python train.py --hidden_size=384 --num_attention_heads=6 --intermediate_size=1536 --vocab_size=13763 --norm_eps=1e-05 --rope_fraction=0.5 --init_std_o=0.00674 --init_std_down=0.00337 --beta1=0.9 --weight_decay=0.13 --lr_head=0.00996 --schedule="wsd" --decay_fraction=0.621 --decay_shape="sqrt" --max_seq_len=384
Each number is 128 + 32 x the weight over the matrix's rms, rounded and kept within 0 to 255. Layers, rows and columns count from 0. Numbers have three digits each.

# layer 7 MLP up, 1536x384, rms 0.073, rows 1025-1092, columns 0-95
179116141150162147160095137167162080140082121171117149151119081151093138144090188184140151110132107121151075095173132098151171110108127129142103102118158141128141078176107125223122187106114109139158203115139145180174138105189105129102130111148223162099082145163127103044106105157115158077
164132140119140164098140133188183152116150119182152108156128093132184077132171173137163100164142141130114111114156119175113170152176105088131123060129123135125087174173155092117154109108090105103084161160120108167120120193199186078105096125096129168114095073123117128177105145145209103117
133139099136143137089150149179144175144113095157106099129118136084146083176084153102150108231090158144136124143106124107109211142162155128141123119144113117138120193172131128104129152114152106114137129109108097204126127167099187103108123137108126097051081101123133138105176089128183150105
115146132175083093161094124115131161108134123132135058166196114128147117173068173138132139138119124056097137094050086134142130159166188176125094162130141133081140172169184137118166122151152150162118144123069079099111162177137128095091115218132160146106175107131084045172087126111143049094
143108098155117100155064123109143131160126127152145112134102048108127143129150139178161099120135157128181156096133135136089134148102183134109161108166118136109117119128103098112072050105131146134102145144124080115129190122169116119137102141152144117140060068117161096156115162168148184156
181075106133133134164065063193079113147112191105115126090176140104074110172137132196116106159151083043099104100152111105153183117165132132102100187064124143133084138085095099164146180120098095111185150140184076127078144124089144134142190142100147159118109149195150148147133138144128154143
099180123145177113161143111141127153110127105147210139137109125109074109130077137153166109130108106131182075096127141177105105064137121126070124082118123135097118116165125093157041161123141166084149104091118142161108112113135208081184148145136135167165103125149127101154130126112157128153
103148108150141128044132120200109189143137119117126083118129090096079134183151098122158135145049106149158147112145118153117116125156119150133098057109091232163153167155096126133139179092127162148145130142125191122135133172121107173139110167164125100102094115165157111095080124181143138148
175074140147121142146107165215157090149140083177118102109099138068129077162158172160092224205152093100141091136138107122185126128127135130163138122180126106147143115101178091110156114171179099150120114128176142079103142102159108102128153137163128123122139104146115054145150119177138081104
109113164124156094099124163177161114130091131123140156104127118055097145186110115107121155128139090148167178119137107087131121129121124110135088137151126202157157100137148119103115068105077110145094129154120128168118133143102125110155143124123186084142075143152117116115105106169151100066
143086104138091121149073158104160106130112179153149128067130095140161102112119157198134131145193154056201156109110163114124181185167135081137035164100121146114151117098135056087123070114170127163134143176144136123103152098134111090120179102098149040131131056133160155092077105119129100099
187141146155138167110129120173161149145102185131161087147122161069099154104069134129084121174153142124135095091115149186157098097182052148152146163107113135155098127157126152122158121101161141080138143102140087095073158115148199097131139108099191155104115182093104070102108150088157077170
126159121192149129167088115159138108148155127161213167107161138161143099167118140156134106096118126116110124174096094102156115141137148158123154172142154128165063144152159124133108189090142164116120182081138154088083137108157134205144142177150138087136084151146089151136158093156153118124
127091130139189147153118111123167122159093143149175193097106087115104131166119179177129097129127102089138139155096156173203135083091078169153169203146135138061190156140131123079114162173144193137109140194161120121141092125164159083092143077200122121095121143150179158145100125125134106109
101133152166129105149056133147178076163129116132165113158152153083145183148084209105159140190186109093100148080141056114189167137115080177144071095158135108087207165174180122131143129158151111126122157131177107114134155149111125124171065122145144110154145102081100118142118140160157102118
177138186157100094152120115133111142097184104114109104083103084092027103117134171135136149148145136173145097083164115114067153061150155148140159181115112075126141159157149144136102075108150139105120208085126144085115127178166130065144192164182186106152093103084149136107142128126106098093
100105146135133132103141098094139116128131117153165152158114104091167135136173105103111102157093150087121087129115099140132118130122102058150137148142197127173092173132136093164160157066115141141178194183110152103120120102171132108107107139129160120108104047138128073125148087118226139090
125057073189185144161136084167132097166166149112248150105150080127173161171126149128171172130123101106075132081087068097103107144114155164144138122156094131102094152138114145138118126132169124149052159067126150048148143147175102206133165151177104107123130172152151068086097101145167132137
103107148121075142115155153118085127141122156137163112111191109158150144216108098171180126125147125086081103138125085142114119133151136082130099149087105138147101140082107110166130134191135119076146108067138154118181099138132162104127186122121126124146108114106095100139121111071176134043
138121186120100132122101136176149123133109154096152143128108122165180185126145090074174132119080127124165117136099086107142106140172158120111128141081179167137119132135101121134130140108055148088105170084145109134110138151092101153117180165096190111113132160183083075112145164134146125102
155069179181143058131100075213040163255134231140085058128172038089104075159111172115102121174126083000136000071129092093147248163207111176140132148083170097163149171151088053097137143173151129069089225196149116054051031141142136120210081162153124099129098123191234105082075229170129021113
177144163136096118122095114170103145092134120183128149133110141119120103170131141121124171085153125178127134115120134124106155100100126105146096146112145106161138072067126155096137154164210118090106176091233066099126176111110158087097152149150122158126110118232190122103136180147094106079
171103095153157189119087101113137110119164133099190126137116138099139126122117093101107130142145155128156111131154162123083172072112096144158180124120157203133134093103149112164100108139133113072177125108127100112093165189127120154176112169149165152113042136169124097106105174156147125135
159110152164123128156105097149197119155170140122106107090153111114067168159129106144106167129114153130079135146114100151160141127141124134113134116124123092082121145173145136057071132140207145083124143155144144192153147098137114147088119191163150198085097210138116141121094132123145104121
136091155120113160129120129087113123146162104144147142184132122107169146129113140088180161122107146141148116121070104175082108109140165102087097180092082095177159108133188093123120173108158173142149115114109159098111159147161106109140183153189176119066168094135139089133132148109213115144
111119157163116149157102144132171127103158130138129183122097091118120093132132136112154098172143152097183110066154138110097191149150130159123110104074142134121129108199067103125110111123168148101149122122174109224089133109160143207102189180165171150123105110113157172149104129236105100129
081113107165152127150109177150088109113119115148146157124087102119141091108070169158126122140145102111145120129123167146086133128083119134128143072136177092117103156152072108091075078100123147179103124161100121133114114083132080111146149158134118093119132176100115093081103093183125095093
179136103143130106169148156123171091174128123138167094126118135108116089156116153147153102119109090170135039144111080146156094099182130098101125162073123127120164114165108068119120132118109122189102147148116062146077117153136121128139161104110218083075103127107133169156161113132155107107
150115172147108143210059150137184099125143149148113145068147075212116145127160183141149143087167133149134118058188107148128143139134060142131151076099149165156166105116128112154092151110113154106111149130110144125059164156144165121114141106185127115132105133156142126161107051113107155071
155148154159117130141164119195134179172076159136145112076184080109147091185101137097175118132139150164136081130163112217140131140093164116125068131154171169089148128108062132119135109105143153175095109076112111101153098153124109117094104095100114155111118149193127173100107165121139158138
132169143155141101186140124168123116148207144127157146096130115094136050126064127085157126159139156107149104146096094155197109127184201071082114128112147118097094169093118083119096122165141103082175117145188080137128102106140132155166116041170130082182138102086139051091136136181136100157
184086194124100139159093163116115150156101177139171135151162121145124159103119182160157068158159178133148103135186093125131187103184142119078111109111128158130172100152143113142090145084116175139139163110135083137117115089166166129154115099148152127121129115124161158156115144156150107135
113112171222200091173127132144113071177092078107164120106168164148101180138156099112145243122118093101108144152138114105119115089107094177149167085134106106110115156111127079117156157151093135127081140097148099092110082157143126124151190117126105120065132160153192135165135129108113039145
123097130192130098137091115151139152156168139157140133090155176056117171130059136140131185138075169201100150137129103106147170071075133120097115127145158070101146136116081143170100133124125138096175161133129126111111151105187136108127156141147152066152115183128092075095149121105167155075
102105113155110124136071187135115119138207060175145122118082140174156154141133133122140131132134150069123100103140080153115155089115134139151123094131137122138123153166176138165114123151146115069137136107074133099106146168160175189142164131152115122136159085161136147067070167105089095102
080121093121154049114103189153182182162107118170111103120141084163094134092112153153130148134125096120178135134153161207189128158116107090084108118115094101212097180140110116138085175127121188174186145151169159113150117122125095163164179149200091157135108171149135075126113213177176103125
115116135147142077171128071149117173201142119088157137153172140151129168091167145120169087141108118084109163143123113132163124079063095112142106142139115114190135163081142135112083129079166169095104077189141105118097129114086128097081127134114156104137085160141162110150080104120210087123
124148100186130140197129119088087129151130183126106114115114142126172085143156156154153140124168106071141126173141054165148126102115115115135136117165162105127072119185166115131115107121173201151078189089151151126118154160170116119160144102185121175140171167113153129167104097127169157069
137146138120143055118080112143144087151142125214145148132138112104128087085092186109106138123103175127158135119054077178131176125152114079095112113084172120100150098153132117116126101125126142089141134155088141142138087100138169086081124119119181094078163163111105104100109125108125174147
151157157152158111160143112144125156155089143122138118162155073133125079101141125153186167120126160124129118110100155141099184145161130136106110167118160134115092112120118112134100091110137172138176161080150096084088090152138120106122192149188124088084104148191205100061093117189128118104
133135166153161014150119155106137138144069127172170163131136117161132125121087150150189148170089095150104151095085138108174088197093101161154083094090121144161192124107130109084117145155122086142136176095132135114067114186145103115120110116105141072124121102174182111116163094169152062125
155125103142108075103083133167113163090145126203195137089068120118171113156121097145149132171063162105146094088124073144129135132152122106109153085080140161034131132116086091087127109110181191077108118120147148135129173216153192150156147153121125159124147131137133124081133115129151156080
124111133162116192100127160097173140094108158133148075116195081166137123158102120207151132172141141153086113129108106153132160098168179153077097114121127174076071112181146133209080104134135144149138133051121171154118184203151152105164108172158171111142072135114118101126114147117118092183
133139112106122115115123188088147121127145153147118161070134152186170111136141102221183147154157147157111123105143123158123094147198123128107168121102145129112116099100155092098129138110151158096194174114113099132141135138119119104159169133147123142132069153140213160141139096197110115109
138166121121178118082146088076104126116139098152148128118149184171097124127112133136071153130160186119139127219093125151137144158101136109150145181101150128150142105128108114117159065117118093142119161152118155126122125187114169175102099132125128141090149117172127154064079147122135089135
151169113189119090142104156153185117125172189153119178125106106118104136166126140131103213157141120140174099149130110113147094112094066093150092031105160198129163085123144092097120067096150130134119115108089211085117145153204106173102084092161122081124114148134135112102119113153156146100
090171107156151147095126119130120127149152181153156056115123099114121167144110166162090152110089165067138128172153122171164136123099121136136127104150129168097184164169098137062104113150143164142158132160130132112152153149134151145083069139200128144156145116095115109123127096099120083146
147077117180130183161047109205135115130121174118116102100152156019136104206187192163077125212109109042099110073148115102175140103131159167116096123100140158103097165109102127135135174176130137091132144074136130112183115153109088114093194108131136092134104163133152143113153111141116112106
169077157162193085086076174128062152151077042125124110096116106131120136141139135162150109139145112136125137107125088106178121112124097133132121124118177117109138124110119123146148125117151080147205209122115096180128109131110124146123144124147180120136107125169083113085138113183127104113
128117134112091114154062148056169140150166168166170163110103122124217132087152097200154143142202138142172114160116118162181145120139166111135058091122118198079135094099139088129065089188128115125164152175166094117089055138129214163071111207147142130114114112119152102147100083121124137099
132081157142202138136103150140106167119138142210100035142104081114160087110107181158159169100131177134137158159098115169079076080194138095174130074100159153044106090181113111100119133092143159110115105105119151128134141106168123146103100138119132120086092135154122070069130140138205158093
126127184111123136149076136134170124134152156114127139130081136129101126157097101122151118096107157110137142066121136107154160109166050109101118152014092116160088136110106074127149135096087150088128131120133061158069116117128215110041213159154158052130164141175122120106100155157133190127
090081192160097115103032172152118133166145159127135134133133132090183155170106126162179180170133122101125146113117131108185123084138141085149091138081180096135133113112083058154101177077143093118176159147133096110142119150110179167044164122109110115157129118145161098154136110150111124088
129170131145093124117168128105114084168154064160160143100102112121097074133121104136106122087138154115108123144138088111133131112113200206132110168107085118088166119127161103086049136064184111106083202120119129095127153121156140178138143140145156139097109133141163085130122109091148077131
098156195115187133141061184085152108149106158133144137090117130079131111150188121138157175091168156128099141190115150109145105122081158151132174172088154119142117138123096112135101129153124166175103144084090166146105053068145113141191157155092100133126145127134157141146126150128132137131
099103157158156141200170112164079124181107156120174105118127078109086183189113117122117170110118144137100138110115120140160175120157144137148072134110091168143196145191149095145106113079156122107080131126139121071124157162218147101066135151197169076139173130098128100159074095130195130111
146101141118151101108133083158128163176087150107156148148187105119092117198089109124131151134143129112132129155071115143140101118099155110158116172121101198196131153143064091138138025153118117165081129128131130164142113149117195088130135107120124103144138095165149116056116136155105098131
142113101133166169130129110127159146142089193164114150163133156185118066185083141129158129136177142156168099115142120156121099094136195084098146171145132105174183119125145084084113166109110161144108169063132132100171100152160136173167113155132148148116086115144150128123101101187105119100
159134192109094082103149125131140125113103110100105120139129106179093110109061113193174169158153178076143124100112150109038158153148110155138095115094147143066140123111084144103105118138139188101138145113120131081110092123139142148102118123140157153033072220150108120145166108156184194075
101146085158173073149120149139112098152129117112142096106166136151165188108126103136126124120141171078133166161176084132148176151134111076124113139135152116106132132129148084142167114131151224117123121133156091093151181106096138152118100083128118119151077142121109162171113114109177116125
118093089117144094150122096150094054172130123158148148093110132156169134219120113167090192163216160138180097117126094152118114117128118127085135095131102105080147069159105072151135171172099130139185156095125110133108179175143144161065142148115156139163100154158125176081157138158168168158
127056088088127085132041118090109138135182167166157143124101105114121132165119115143143119134162145095142097086172108151107089105114132095131175090108099129075155164146095077138076151128092171119107160127136101076167137101133121146113224101115108086168155131129082101084128134149140121172
118096121167174102128111128151173140165079155093128089127097102083129086160117174151107198158203159105156177129070083131108138174107117118139160100164111099097176173090073121119128098199111210137094152161102139159154173175103101123098116157154116140138143079144118123083121151147124176127
165112129156096120092124145183197164102115119186096074115132105064151093181063176152127153176155127164126116122096068134152130090110168152100153084123154151134174128159135138139156126123129143125138193133167115138118181198165061100145111137174108160149116122101136117100182165152102064140
126145118132101091162116134122080176107166092129128108153117117112107182140113123101074162128138120118100118108156112164145121109100080105090133154066127140074185120090085077161123138180128088063160147134158116092154125103179097116116167139109113076083106124129173157069105080133124157132
181114091167084167123119146100147075141211139077202100058158157130127128133149163223166138128112157098167104146115094128084111141066142138115161087129134143118123138138168102112077150175225131122157148089154150065091103169084125145090124125119096082084143183063127160106133148144130114136
147122152144112104199091198161095142179157232109125133073182063150117087139064180216111181104185191102246169124132171176164185135070061066116118153080077159122132100109087126068127109122185109146142123165193107029089140135093112109110106082144113124125155108133182180145055093130139122125
127082107169120112205133149139176145114125113118106121116124184123127146180175128094145093236136157145189179102117096182132121123136100131121090126186151161156152161124201114116162145128131137108133099115127145095133189180159110184142076184107129159156146115111134119118199142092145119118